{
  "n_layer": 13,
  "n_head": 2,
  "positions": "learned",
  "qk_norm": false,
  "tie_embeddings": true,
  "parallel_block": true,
  "init": "uniform",
  "init_std_qkv": 0.0395,
  "init_std_o": 0.0,
  "optimizer": "soap_variant",
  "beta2": 0.95,
  "seq_len": 384,
  "doc_mask": true
}
Each number is 128 + 24 x the weight over its row's rms, rounded and kept within 0 to 255. Layers, rows and columns count from 0. Numbers have three digits each. The size before them is the row's rms in percent of the matrix's.

# layer 2 MLP down (transposed), 512x160, rms 0.192, rows 321-407, columns 80-159
095:166155174121154116154117137102128123080148138185095161113170137135129126172162131120120126111113120133127125105147114123124137147120145074098144131120125150103123127152100141159152112080112138141149145135134155148133150126151101158141129126
090:125092133068147116110082126105081109112106134093147036148168106148122146139139162103134144128128108139153147096101077147144150130129142153119117129089119122102173155118169112130145124120122143092144126130145149110171103115090137122101119105
071:104125142132159126132137083138149154122115149079120142115098124121143107105151160119151139124107147106164074105131138139128150102099089151113146136093155111117111148130160117130116107131172122089192120086109123108152185150126102165101198146
083:104116119118109125130134150130140144167116134112136104142115146159125116149118120107108115112114126127106099110116145085150100143159134101111116123126099147130138129118128186108156097126121058134104077117121173121170161116087135114141109149
072:142177149105059115161158123146127159154111164103148115127096157117153124171142109124123169076154143121104103121179167133084118136158124117136121138137154135153103134131163129139108133154091172135105135128097136133145095101116152115159156121
102:127080121136168123114121153172164102054183081150088087139140126103077132133127090128164137127155122160133137114137115169113143144120164117096112136096156112067140111099117136145122118124112131084100138136100118103120109135134141105145146130
108:139100172177134156116133129088164083081136103138132129123171147151121148146103116106107149088135141134156103152139160134122154122111095132133166116113159162116137145129142122147153124129097157116119106084084160082152120078104138086147146138
088:097111141126119182081137103165142095150106143113163082137125148116124106107111123121124143136121137177167167124137141140122173134112130108149118169108141133081149114141105136109194097168119131099121158099119124144126140096126124149104132093
096:088102103077122119119154116132135120083162161107127128104153105088119122114151123108121134133095108098118150152112081119159120144161153119156134147103125107068159085147115135133086086146144161138176156123175126162130119090139136143137178124
113:089071131185141148123097146165134113123168093099136077143137122147112150135178084112102159095163111130148129130147126118107124139135146103148151103083101098137139134114105169119170152160148118115127158126109120134163085082146136102137150117
097:146091129120137155134119134141116143160145077126136109149133157099094086144122109150135087130142191085150161133109160119115163083111116124153158152121097146143128088173135130107111147156093121134128168100125086102094151145182105168099149134
088:080166128133148085114111144151170154114122152174145144118183149127144112118127100143129145110106136140172149143141157115113126104138140116115133187123103170161093107114104110117154110155149145132098097118118157107165161166124095135113119149
074:119077117166145110131095111123139117137101140165140152076105140109143132117131161123138106134146139105077106124138137134108132136147092136138083091133150135054127127140128100124135127099095127116131120118088160111156126134148142158119131111
094:087085137118099147083103103113100133105140074109118145103127117165130144139160099125099134148119138136132146094102145148083155085124139118118109153145091075145116131110174139115107133128153119099103105085171163169104131137147125129113122098
124:104130163138106136091121102142108097145101100151130103147118127124129163162128138141110088140130146087118118118178086075129139143162138141096115103118118124111179159130160139123135117152096123074081133109112147093107135127088107123170134126
098:177122130142117144125137129114108111120105115143101121118117142142116140130138123136154084123141123124137145109132140098158124133148070121162100130100104129119117132163102111086085128098117138133151172117106096175119097130122086155105098138
100:150086095144122139106145168088184119088113091119146126136146115123121132118090158125170116131114105143090123099124096119154147143143144117141152086179113106153139114148125152152103159125146123081208090128130129136169102117158130127122144115
106:152112090142141132116124134161130154176143166138165125099113124128118165088116129183138134134131157132106200151108058077154202148106132112147129164137127143080141143144117105134142117100155114152123134139117160108105135110137160113100152143
092:152111129125107160133122164110071108138141137096121160135162140165129125150108125134116102140149140112104113125153165117124114128127103126145130148128145127115094106176114148115131120140133089119103161133126147148103131162145105136178126079
115:120141109138108119125168129141084128113158129133175150148114128117180118124085089108180141139146073127145099125089117150143135142111116165147100070114100163136086138159116108091157141146114147090140124083117196118141120117110117132150097142
086:142089126143162134113128146153137178120091170143139138116114091135130101123129087137105112177144156108184115131149133167117142105138075146133129130141150144140161107156109125122117061120123139127166148095093175158130142164118118101092112090
110:133099118158132113121126101095147090158132135101126154160129127119124176128088125107141126119111144157143158146114143133105122083130120153116139101130121119103149101099106111093075147121107086084142141104169080116095128134168091163149074133
113:134150102179118105101122144052124125161120145122132146169140137138152115154152142066109112140151126114153097085109126139153098148112100137123116120119161129164140131151114109153155142174157142128133144156101145122160153149152112145117140080
096:137173120130133133108094104139113088153118140102132107115116152147146128147115132127122118166121153114106122123090153151132120114102172061156133132121067097145070102146122151113136153136155128124101158150138085127082132115121142150172124151
094:110104160132137112106097115136161109121110146136107090123119184101113109146129150124120113109182129164092104118135128171138095133107166130143156141081088129125145131144179110143124097103172154113106135125119136122150147109101113099133118116
091:112074075114102149139125124126098176173123148102136102118124155139107076095087113149084106140116102143143141085158145169133115128145115114122153133150142132126125112115157128103125111086115113068124152128090107168141158148077112113087159148
102:157162125113152130119107154174114115140144094121136187169135133123150157158088104146172133121152158155123124118118132158072150177178124162138146132091145094117136119140124125166091113123122127149113121154123131136121161178135153137139127108
098:131123095099168101116125135118129115125145150130152177154137109122092118147090130136169104133160145088168133144157124138145169067133133135150099118079128090135118162125158122101160131156108144163108102124134188109137159122137125167090131103
091:134130126130155107151138138131126104113104109163157146161133155161126142107111100182117102132135159116115129102121129167123122143115103109151130117173119145106150129143176143146149161108105153104124161102114153094137110159160125122115157043
094:115093108125106102118126135087087123075110151138081103137104120134110150145122122120088128110076109112148107155155122162125138111086139131110149102121111129092116149144112145145088091104077127088168157113096132116125109158133105147156180126
094:126141107139154185148133152120134084133111130113102121093124109149109116114100134151107166098090141109115124148157155125164090106132135148130135116133117077112120125125089121132176083161185125137168142118110119093118067146147096190115174162
089:165112103096123136124135099112103075178133133125107121163103128093151101112124140156116151113135149160129140148101096103109090144120123134126121124075106085129108121147114132096118116115117152114105142138149159133168105120148112152119137169
096:125152111094096096090119161123117110130145167127104126091135117143133125114135139082102122152151102130131131149135122145150124100136118096124165096155118063106085109182134122120145110138094141093144097144142107117137086114151128145136124064
097:183178166142088101106094141119104144134192129097094110084107123128158129114128133110137102134159172123107131150178118114108129158188104138155136105113114129120085123105149102132131156122140094119153117106111163135147115147126150071103140085
109:153112129086123110103120113141123106090132104084130125174158102129107135114094165098130115122163136178138116131171147136146088183143148136119106159109098099129115088114119091125138135101135140160145115127135142176176111082142134131164144154
089:155127128099143163157124125105107127133124133196143134118131098142129161111123149146126124124094106126185143125132134121082108121135099138138127086094093137111135119117125122132102137113093104115105125078146165153159118149155149170110173132
105:125110103113124148110137165116124145152139089073128123184118170121125123127143114101170115146105158110140154059126138109129174110125140099136129129142151133145065138151113128147130124131135109092159145104131111122170063143112143141155144174
112:114132133075113106101081136148121131117150149109109145131125147134124098137100143158100120135106099123098174089104158142113158088116093098162104114116140149144121127144119120112119134144093142099116133129119122149105078159076115133119125129
087:101115137090121140090074154151147179125127139132120126117134090102081126146117142135154135116141135111111135172149127168086128139158119136117143113113162161133174124107133107139119139133142131149112123144144111174106083134104130102095141143
093:158105142130141165137136113114142100157140145115129142142096145171122160150115134163128113158101142128106108158111117154147156117125112101147151158138132089168083125117138110102166125119139118132144143123103108125091140158159159096117130133
103:115126141122172144114093104106118157090121136113098126103116148157129108092098176145110149148135117172117128113118123159165076130131120126130115169129116129175124174119138124133103156133137148119097130102149064128134146087158103146112175132
101:066124113138131140158159133139139106076099129143117087154100115155091113140108117137129127105141098146141118125140166141097121150135099127118151150119188113139168129155153113101145176151089113142109089120125155124098118111116112128119155098
086:110120109095106099144111089130091121145152125111095108130082129133126123136132111146166148116173143118121139119092110127112127106104146092122117132158163121088129126111119095140120150075146082100178129112137100137117154118097124156146151129
101:117105131100147141134153154154133102130146137125116146134121138114134139114133082133110154107076130152110085123104169118169135131154103160098161158139110198160128144109118179161149114133134146225110106100171144128153114108137137134176169161
126:131109103128134160116150122097144135111105172137113138067155125122116154125135116115123154134140160136141094123121087156148131129204122147157108076170171136142149188120134108116109121134122157074161142081106147149143138145089094117125132116
107:132106154135162119133141096138154109124196112103115126143130134138138142161168121145167158087109114114109141071143117122111125182155130148152125139137147127087122092172121126091140083169118138142099145101139144122124109104112116128116139131
101:116131117140134130120121101130112096119125126101128163163147092126129124162067097105107129150097124072133098149122159179091159110150111093128142125096170130138137087105112144095118108112114133115100102079105120124120067181130163118129110126
086:128135153142135143159109152152175173117126115139138126132114136152108116121134170136178175095113170123113155123084140132097151100125125101144145108099116111140186105106136140147103144127154108132090123096153159118141096143132130090124142126
105:124138150159113102122071162099137115114135101145134083152149125116138171175136182128137147093125158172109129083106132136079139101066108126126140096141120112186164113112122109145139102145109132093135118112129118109113117126113094164123136153
113:104113177133160135124141126113142119105094178135092097150160119147128142150146123116127184074131133140097128136163120122084130175133120170130133147140127134045103148136141133139152141148150102091124144132130097117198176132123131109158098130
089:113126109146141115091112134136141140163108127120138128109089155139159145107135135110151138120163138115140133175124156113171134113134123117123088114102121122142099143121187179111133058120151151123095149136120120138112171095133122134145123118
098:147155125135135108116101109142093137087122106105116102133160099123158145082124094082145123119132115065124158137127127124125113134155132124113103136135146107122125127148118112072122128143150149146137090125143165156147126140121095123133132123
098:147120184169066168162137117164129123132126112148122115136122122122138124139140147133148106137134124143146127162103112116131127116119113137102109128146090109089144103147110170173162135163126134120140127172165160104161119165165155141174168162
099:105153154153129154159160147117128141068130150150129158104126126120109117135140122094128149123137111143177088129137141134173119159150131114115125137150132152130117125119118161098125126141142170160093092145166108108128123113138159101076107133
093:153127108131130086096132134115098123119092152137093131122116116116110112156138137115110111110104167126134138139142124145106195133165146133164134150125184156118149128106162153118130124169140115095115148163145136099114141096159107138166146142
124:099146142129071110117126133152103128160175140142123150144149135074121170137109150109130095156131103163133106128094115169164113107149162114186138096104123125116125124146127103115126113122139123103162115164146178126131145117122125148161142139
093:124148091135085183166132140153141150109111097164128105132094150119130167126098151151153119182151141126116151129133127161175138122141117128103135117138135127126096149133132168128103108116150090110125126107182125111096152152137080130136119134
103:178113148178142117167111160103124125130154110104124113096113106141146098156150162070133123161134113107159143137147102134131164151151126126117122155119110129118206185143123137133163132165126120159152107117154096110114126132174117147139128143
097:113133121144129098110130134122107148144107131135119114128130105140126120152113087105071139088140117140122140065137087100137115186098115129120140122168120115148083110152138150125155093110129122107124137128151092106157146105121069114151080104
104:171145156137136134146080105137130091091136115090123162108128124137110121133177122079135181147124137147146097142129130105159171125163147124157176136141097119123156143182109159110126106116121109185165143095143124148127172116125166123158127145
107:129102111183113118117127128136156095108135103147114117142127130142109154154146135126121113137080125143129128179134144140142127117126132109079151102189144175121136172106094151140116121104112131116158138137148129112168119100155123153142169172
066:113124101122155102128149101144124124115167149169124089122149116129121129086115134199133144079116154120130178136119107141149124159122108120136053143113134140101149137165078164126158100114080164125130146126114133159148154128153140122124137145
101:173145123139149135142152135164141068112109110168111163128145091132154153157121060119112143129132158117097100113164124111120130140143101138143129126151082092120101129158111086092121158132110113113142138147118123139142155171150142108143165088
085:113132158091161142147125140121159108138134170142110096127135144148123157104114170107132145120121134103133130137140171152128134089129122139131157066102108140176151152094125138102109166173121137127158127126103163103140144116126139156109151111
105:169121118125138176091163113136138096111133154134167138109144140141104168115136126119150136099111107153069144146177144130091074149098130136126169159141154123092095172153077095111118091071114180101135130113112101119171146121131094154117107122
111:153120128112164145120060122148160164161167106112120112181110120155160121120110152145128133133142095142099188108150087128136164144122124140116128149112180083102132103127087134161097155129149086118093159140107122108154149145153117125110066131
111:131127070118173171171141128135119136119154094130134118150188117108123127101066143089130133155149123154111154114108138136148149110126157121122147128119127146144142102183164116159096172147102111144103127128109099110147098158126084139142133113
084:137123130137144134136088087092128158146162070122152110123161140122126127148122107143182189107109162150177137139148088186107132157175161148092130122108113089151080113132143132131112140106148118123103141116125115116119117095140135116118148159
106:088109108111166149100120135132153098104146139134121113135123084162131145159107119107124128165099090139100109134123132178165140132145112187177134134148144134174162132168152135141136122147168131110121152130144153131136176160166138140172132169
123:121128112156125116150100099130119159128170124098129123089118168125118144144083147111091146144144112093160115140133104068109074111123099139082142116157167161114110189118115100114096123149124144127090122098117139142129082109134116126108142100
088:123106147155142170131120142134088141097125132114166166202135100140161119135126108142123069166133152124118101115151128120124113156125147110112126083139150149137096121151102131151085148089112121106129058111182122141107180120137103141120145139
100:101139122158134147153106121149107182138116127143114131137101150126111134131093140104154141140138098097160133106113119126094104117071107129136144125157113117186144108114160123117115116118127081096114157095091158124147145134173132158132133134
105:139091129154100169127152092096149123086129171102095146144124133135134115185109147129163133169147116128128112136136120127076171093122121130086124152144135132113120128178175153125151073141153162073136123127145134092107093112101135122143102170
106:129137158151102139129108171110095106145161155129124111109143104137096138151119111100103123151112142140085141138135141156102090145137130103179137100113101138133113122130138089158091128089129153135093064128117141151095148149102125110106154168
102:126132089152134152104154095173129117123124119111148126150108100124077130095090093122099157108139111150137158162122127102170129102119125158118115109162108120123144154107130095118116145127127157124139108135110152115116147153167099057112118155
122:140131124106146118130119123145138161087088114106110147152138121108117150130114170099131131136124156111098108128140107154143131143100145156187177121125132131080144098075175130148123092124155098076123153131133148117159107104090154112154146103
066:109071129128130123083098130144098129087132145171122133114151108122110119105096115155135124131108146133121157136141154119091172118111137146165097124157131131118103105145104092115128144111120127084105124149130123132086152130103131111114118147
082:178100130141134106158138123153124167111097085165128135180161148097142150150086123127145112120161091144097097127096125094118160095117137137121129133158128123107136083101106103154146147081110126147123158160133136122138096152167124076139124126
085:087122127132152130155124100128102118123107107144141182087124114122158099097139146154155105134121089125131123149111149145112141112110152102146136130145141164122138138151118143121124099146137162129203099115106118122127100187172105143126147130
075:132130125075102098161160144107168133110075125101108112095104136142100165125115117121098121123137102111157109113142147125150147128129118140161117115147123105124126158094138105103083112109129181142127121123181160129160110183107133112141160158
094:098113104122107113071133115140135134134113136097091147120093222093158089145088159107151129162125129116129145115147106151157120100133102135136152151131168128139149115152141097120115139127116164103107132102094101180124106147139099116156109143
066:115179120154101095145133162128144126141145093147119121149118106131132124162167108111099109132154092140111156092070136126083165070127131153142120113130116108045099115153126105103160125118122114132114143122137123104094161110163173105112158110
086:122110121169140103142111141105128126136082114128153105120100207140108099074117141155109162145127128149091137149148131139122110118095124151119115109138104116105168144071112117117093134159067137168136137127102124106121091105144148115135148162
122:155142135182120141141097110175097116122156158111124181142148152123152151123107152148117157111156182132111121132134151099115105154121129148128153129127128159146129140144097157150152130132145139117087100169119159138111113132117141126113096159
082:104155143135188108117163121128149130150145114172153176102106197118100097143165138122126146124147128093154100116144126101123118098104114159103124148163189143117128167142123094143144081130108143144135106111128123090096161137104145138143142155
112:142115137108103118129134097117152125117160145127112143125105161159096133115111084152154083163113108155104136126125133131166108145122167083117119139167119098132168142143187133117141123133152158109110122137117135132110105074137070108150143098
096:117157143139148155125140121112099144090155167118122129107160103142134150088156144120102145147109107079155133137160144091123098156143134103145137155122156138130126159086145136125138117117135165093149115163082116140102167148122124129137129125
# layer 2 MLP up, 512x160, rms 0.218, rows 322-407, columns 80-159
088:097103161090173087112134127142119149105152112124107117098147142154124154123129118127143130128087149134131140099085166154108095145105113133129169109113122130129169120168136109107131136097141150096115169130101106141115088191107084136102121105
080:093131177146113174096125065120125142151129158104140129116140135130147120171160140138140174127154126113159070112100128128129141142089116146187146148112124127121145158139122118142097126148128151147148138161147118119158128147175092123145134133
086:100132121088156130150157135138194153121120136130128131156106090144097090151142126137132157115099128110102141110142137077112073113120124138136105153133110186131127124153126161138141109175103111136096126111120129114131146103102062125171114136
087:091090142119156136112115164092195143126153137154106130150149121175115142083145172111105130138122138096150157119121132118078094137122140165146118149158112154121172157104145111140112146155190091112106127128145145139116130164136105140146134128
102:095085128156132132109134103105125156166132122125128134100202121140114168124122158163183129100116139092112122123122138151116132140094105138119119099099129079142139141102150150121100145090182113146132136124114132147170132138137117115131119104
108:139120140166137121107143154124123097087166109128120146113126146153105149145098133134132122110132106132154151138163151173127148115129121157139132122110120150112144129138146131122134156145096116105147068121096135096165126085085155081152193139
094:151122126146125167092149137154121074178103186146144117113114162130152117114156075133136151161095100171140142134066128152154167125094137096139142155144153119134153146131127104129149152173125112117130140096135152126105142141088094103132136157
106:113074126124107147160148163147109112129184159114141126105145103137115150108096141144117163124120148138142161108132096147155146090154127115145158145115134104094172108120139112120100093136138109129150158098143151146142117076121145175145161156
116:102057113154112153144127130117108179067157103118140118159107046136130112190196124137109122116173134119118145130132173132129115166116162107144121153093139096103149134112145171118168123161133134115119110129119108125140127094120144113085160123
091:109102133123105154121113117141110171110108134136100103108111143103134155155082107162137147104110161122125158156121126138093168103164119093146104126133114163147131152140151120129140184130091152165165184095136153125119129136150106128135151142
099:080159125113146107083153129126142172116154129133160159114184145119129176122139128143138155094103135108125130105129153096128132127154116155095154153149096146152088158152111139110174122152132160133122121144129161139155151162128075101126111118
074:085117151133118072154117148117112105120093120124122160122154165119130143135117132150119139107093155121093136112123156139137120156081079135150096118139130117171137109117124138141102112143130126126106122112111154117152098126140132150127123097
100:155127133141131172147216146148116112092152147124151151103104107078157128135165125081083144141137137142139109118155109143160140114132107142147119096124168134116122139114160132119160120137124172131138157149132078135146106135138126140114141165
125:134117170119145079099110116170096125151134109126120146111092140162119140136153125142129144102112130112158137145178109131087109128138114103077139103134135115096130153129161129140125135186128171122107197156124147129089137102095098164178148114
090:122123137134093141141090148110102120165091114141044118129158144145123122132142111133125142129093118128122114091132136130138091139157102141136125099120094141139146139120145118143109141126092142180123155128085161158120138145096126127154146167
100:094151119121130095098189136107105137152157114138107099132135126098122133158148121108098169146086131133138118126091138138104151153151106167168116144092116142126118090150152124165136148134142120142142125184144125144117152123141059156164118103
101:145174103144102170180106148181080137121123153146163113143120080095122114103118143092128131148135115144158129135142130125118115121130147083107151125137092137179140120110140124121152150140096175166128156109116114063102102103148144139091181107
085:093112145089100112164129109135144163145183094112118137146179122174111104087177110124092137162105133117148152141091114105122099102138112151073137126123136114119136134136114144150152118124129109124154138090128136099121168141137106203154151114
121:110155190139112132110106104080112152140161130148119096119125115182140170155133117147143154140088158138122152134133101118100106105122111148105131136115132165132135135126124119093121140126154133073128090121092193144103131175135082137121158105
091:116152133137112132108154117138158123123092104109109156162156124141122154143140131100130151145086126092104123161112151147148134122136142162119178143124159103105140129097125118157112108132099130127128123101149071112106090138144087136106147144
106:130155140179124104146134125165107121134094125132114125142157143106180138112116122100123117159123117117119121124120140121128126141135076127150158127123152141140125136159143130126132119092130191185139138163095156077123081111126101130128191104
109:112133182124129122130160153104129167164146079150124073128146126171130078149175081153140157150126134140091156109082124124110099107105157126136051178103135127144148149136164117138128133127159121115114100115111147159138156114099131127118134141
099:101115097131142172117122144158161131121165171158144163162145117128131122113120140152117129144136097088121167124117091108128117099181099132141126103146154108131145115110119128102105028142085128150142106161109136135136120107134114163140124141
100:143106145134116082148110182151115130116102169180119076125093128090117131131135122138140181111151121094111121127187107131131104106132134070110163109115137142128123116073152147095132105145112166144117157147152157102139100128080160117146127125
087:106109147095110124152140111106096170127134167121170119155101104112138121100136126143112080142100130158139106168089089143098153136185109137149152139170157131121136118143093089101089124179118125114162155099138094149120124131129090128098130134
111:133124154142130143125101136140150125108165103176100146194166102117130133135142116147119150130124141120125150093133093154119131125150125117141100151127107125120136171143073132171144106148169177160106108111153123170128189169164138167116081098
099:148158121107117109145088131117101093159139104132119176163135103107129121138127109157144131140138161117161103108150120115126120095140120110133103126112129130141146143120196129137143100152159165169095101174146166158170121171148154151121131116
090:103090085140188091128135159180107177154090122186166114109107160111119131115148124131117116137136141147106164073181112146122145158127110113130126117131112156149114126104155150145150080142107151109135157114114122113111124101100177122126155137
096:115135130120097132109119172182118115117109129104123150140125154122159151140115083090133131141133111111097090069070138119096107139163158144109185164130104104138149127072148086136114111160120128164132133115152145078113091109164150130143167141
090:133088129126132070153103143154134151124145093133123152139132117121131126135147139167141134068125098164151159156135125185159102153126125162136104098114150101182136130092146141144143138091125151123141165146134140141149137149152184107100097117
091:110163124140146151121068154140143123124137117140133165166106138150125142173171128122123142118148103100087110152121128112153144098090119130138113109118159143148140158128107129098100122097097170136124145177132124134141182101168155139126108116
089:122074120114138160148106107119125146101195129163123187112107094073124123151163123152162145128107104141130143109127082118106175137066141122122087137113149141124133132136129144109097090127155118138120103097117129150138127147108107121098084126
096:112126183183085127130129152145118117103148114117134132162124118141136081130109120123109120117115142147123152171151079133138119107148127096135136123126105151081143143103100148113157136122119095118134108129091122116182113108139098124139114101
101:124138151099129110076125112129123141105161107112118172146125118098151117138087153114146180130105132127131103109159121127141086162135120135090142165143101119109144123107142123152144137113084123193107115166174182134141118151165138169145158140
086:139136097111161104063172147105173153169130140149128114095150182139107098163120152179159105170152162096106133137119157136154083154044148139123134133142144136118134144145117139135138128108115144142135144115115152145158148086125168106123113135
103:129130138143129118152106178100092154132149099148159138130097142142135094117167108134172189144093150121142138076123164136150096145116130082108113143115120110138117148096153138165141135117118144129141104075148189139138069141126121104190127093
098:133114128141105119136087131145118138128163146170095170129111111132108109102129148128138154134088096134116138096125193127159107100114094122087081141146148149138122155155136119177151117153142104160136157165121135147131121112092115117138121151
086:129132172116095093108116144167098121105135128122121175131139131106151112178141123134159144157128122141142099128152140128168127106091146111112142066129168138108130105099159145148148117119123126148102142133160116135137136082140112110132129148
090:120118182149132131125089133182149101113093125136149142158084128140090136167157138125164139117142172149135132119102110151135140130122136140103148145132128123118105122090154121146137126116148111093093123115107089136115158107134158100107154131
103:123128148134130147122105098099132130174102120189066108144097162153103129139116138136128152176140097143131094117119141120115114138100146142152117076122129136116136154170080121126122121115147110099156098143141164125100157101131103104074116138
099:134146140162103111137117154110112093108114101112098089138123097165141072113155137161134133167102118152124128145130189154147157100091110137130135133113123124123123101174183116121142163108116128166096133151124141103151149149093115098116108111
097:108094137107128137151147134132134120145104146136119155134139139118096171104115150128128160080108072113113168137100110131123088150150098116088147135174102160103157147069105093089083160106080173122117125123121128111093155150107121086171137146
090:134138135135126154148097168135124108152115147110132175142119113137122110134126131090111127164138122113111112166049148128136118131104093111143152122131149105146128132137126123107079127094144107157071100152114130072153130095121120153132110145
121:140119085114096150115114132122168164091123125148084120111193110127148127138161105126152168129074152156130088142108113132143142116156109149131138112157143146136140167129156132111100138127119149074124134119152140116144130134118106134101164107
102:132111107144126160095162140128143096160123132144116133162106158110143125161148159192150102117172159161105140065097130147129138177139148169130137143103150108119119068169084132138140096137112130149133121129134136138163113085135166145125121112
104:153141150119139110145130114136128130121110133138145131147137127140106082115158154132129182140067122126118092150126164161134128110134131130118110145094143137150139134107132164112113182099134160179128160108161108116093116125103156137117101138
085:117081153068123163144112138115168142128135124103126123129118119133123120175137168116170131087138147086130106121115110107084121127097096095105127089128105105165162106094109108168123147144167117141077136135121140127155126141119137087147135100
098:140136076142111123144117141100125152156174069102115116170143122180131128133160129125116118084118134153152106135127142114118138092082123123088132167130128140143145124134095107176155097142151144106104122146125117076159107111122103153130153162
105:116110147096135113139117109120103156093100166141118148143142132107133140138106142105122158086141117113125177139181118135123124160126129106094119091104183107079101147109113097119135135141148097151164146146117121147133149102157173101151115126
097:127124107107108145132106129127133123096135165150117137150121104157110140136156099138096094115170123144172148104103082145122140115107135103137136147127085134128126118108150135118157154112140108111144118130158165109101149073092115086096093158
099:130103112121122118140124150088165125128115201132084164119111092100136152126131126139104109160104114165162120137140131112097126135108134103141112121146095147105129156095124159174119129094107099123144121134112085137152130106119126129169152117
099:144123075120151112115114095127145142169207126112102108081126116110119163112127117155129145120110150122113139127150085112057083149139166112134128100126137108071166157125147146117101159159122143116146140142105136129118129134089151149128122139
110:079111133107124142096114124138122123165101096140084136095141142156115157081102122135134158134072162139126136125093161149127148129145144130146133125128112147104157119117142119148130131095109104145128142112156126104134106193160072149181109127
110:154153147142158176151124113169149138156150148102168152168149151109130150119132092133146114158146103116149110150148139137151084074078136152082154095141107146156166129145110121107140177124100127144135118111154130114128087118134104142141131132
121:132130155141133111116110141105130159111149135146148122148121135112124144114152134160130157137130098132129135116153146161117154132124156127168082082146143145117115157128113147128101096149158131150176129152140121113138141101139133096108116172
089:113124123139073168130114137128152139118111093123091109131118145113138152128154109140156199118141108136143110119097143088091105160130120116087121106089121124110123133130119162168154102112140121142155169167163153102138165119145113169149129119
091:142130131117143118141090131113111126101153118168169084098093127130105136142172168102111158150140133138124143094102074155139135094130145139119118148101128125117157175133132156151137147164111099159138133142156121078133176134132155123135152130
099:133113147177126114132136136164131109150114144146150107137112136139106128114151131171159116109127137162136131064106113083107106130130126126135136131164119127116165115116145122094082142084119169101120092100111147102114118138155098140092154121
107:144132174153116121175098127117139123092112154153118137108128116133137105142158126141077163156116106130125160087152100112131128143074130122133109147127149109118138109113116104179153080142088116168149164075147146111136142117128177131108138143
107:138108176139149113130136165130119139102118121117146121138165124165131141130094139099127140141147115142108143122104156159127139115100106131118123119102139154144155136112111123154146085118121133135103165146114139091127150159094131076118113119
073:098126169128147149127133087141149182171157138114155098155144106063098108110077153162165133119148151125146141114103134170151128144101148128137107166158099177115160135135121167132131127086127147119093155114161112130095120122090141129147089156
101:120098166147125157135103140137151137106100155140136154136109140160115077125181111198155139102100116148124126137183131136111114125124131098129093134124096133154131112119099091156135126105127100181143139108155128139130151151141191117113100135
091:114113067097123112093098106128108144173074125128107135126129183109130126143111106145144117148114160108149132093084167138101173135105136122159077148114091151125125138134128118107117094147139062162123102166118159128152129113100152094123118103
116:179116134100123124151124087132106108104092127122159152148138092136109157109118134134151143132153097122102154151167132123092081140089106129149150158116121092092125126159109070089081120110112179134131120119116119097152092116132082157150145122
108:152162132162114135117148116117092092141100137135126139111088123100144153123130131114115143129113107153115085135113183104105128097102075103119116117106142122136132115110096139087186157155090134082151156126125165136117096111102117144120160160
102:128124102138149114163144119145108146120168101113147115114143116098110123115122150110141151133122104143129178102143145175136132117124158149056100123121117163127126132112169118172105166133120138193128164139118116100153115136137096101130139127
092:109119161103161141130101115093132133159122086125162135156113138096125150104134141116183150134123086139155137110153103093128117156137161124100142123127140110147097123125111098074106142111142095131108161113144177143124159110110097161104127135
096:115100088125147170107121162147125110123134146125135132150133138080119208152136121092115165097119091126112137094113082192133092134160124147135131140128147125145137145106169104113133133159134154117106108119117168137153172101135168122157128129
112:117162148143133156139159134113127111129120188113111144114112134139113117165160133132061129167138118127089125159137102106169105144131112175109173085159137142110105190108136116113083136154108123149158117133138130122078128089160139129137141132
084:135065141124116147128098163146112104113128146079114168160123141117138110111131088154167052129098151126152110129120149101126094127101108110134108132129150162124156116100097102132086154100115074144133144139121154123115199123067112094135132129
101:118127113151113135130142157121120107116131152151152122105116121163148136131104144090122104113141124176118152149146087104138137154176105118148138151151150148116127109147118117157140164093112184162117114118115160154144178113092185098123127092
098:146114139156132151108134171093139134087156121134124148142124105135194123130122168128174132158133122111147086078110135108138149160081137115103111146098136098122122096134154133119117136083090147143108149152120132157138157142128129125118138111
100:145155131146076165117135169145108115171123153123110145138129136139087107136142124121179156113118101168112113142118162140142123151144124106168076122125115142118149143124177068159103141098158094163102133149144132122110146113115113160091158175
096:112096134111156121125091137171136139164128099107122127096153103157092160138106143145142121116112157154150146130139136138136138126098143108138125138083123092101124128059115138098120087085129150125099093159124167118132153106139103133121115109
125:155136137123122126107132155147106116141108127156142130161145141080131125143141085094147094158105146094148127091135119149145126148176136151126132121112165109137132119110127130145135174101096139108190122108140146106177078120147152150148140167
077:139083127153180160101110116125077126113142127127090103144141108128159113129145144113148161107099193130148127109130156085114151163104100099158115131114110142105114175134144126138144149110137109103146110109146113125113176113115103116137129134
086:111134161123135092151090139107132132123153118131122112121168146131175099135110118156122107102128130142102145142049122134132142094135106123175118104112079145109114139129121137124135147123130117131154167131122135089126106131141095096119054127
090:135122161062152108115119106147103121120095104120106190087118151129155153119140155140162139092152157100120154130115177190125126124103159127112112146121141110150136135135104098135111110129110125164172139128117138118121158117123127098125127128
078:135116105126146111125120112149133103143124126168154125169129145124095120127138118174172088119111152158160124146105177138139089131098141140135088155089107144109154141099174166151149098071110136175130115128137150146127149156123170114122145123
097:121146150167164155155141100180129132143123116102132138152118125179096121143126117144109185123124156103134170159182081123135133120142096096113130110103113177135125116110058158136100126146136133177114114116131149139093112082138160130146120123
070:136099142142108126142139199099099112155154130127112185105131113099121125135085101155106138104125138117128122131095170107131139084106100111150136150099127102104115165130176123138133146155116156117108129152143134109106099082117128077166140134
096:133133099138124099174151186132121110069150119113131155136088151146139143107113144183106121114133130170129146148114122091111110104082130132137135117135118084157125094068191139130108136119059123156133119160138116115099129106110119132156112143
117:173112113155101124122111164139123093152115139108107158125126192128147122150125141139109136128157143138132106150089169108113136133114134152143154166141144135117144100190129094095153133131131116170110126199130158118116103131111122094136119124
082:111100115170096075169143147144115136113152113130143141134119157095141120120115089133105131104105137117123153101150158129124158119085136124157115083141132124129123143132170120150132072182141110097100144113118118098147169143158125095152127149
118:118129118123157170174150072154111112120140108106148131108065118133147125093125083123108126166156079145109172133153147147139108099142133116116096115138131122103142150115144148092175108155137130123128116190126132154136119099128100125097120142
097:157170120178088090139164116168128158148130078113184133115148166131159110114142129081082154125146072140104104126113145130151131113128105128087110110147145105116169123138145107115089180127112140141116148129138134137179112112130143137130137110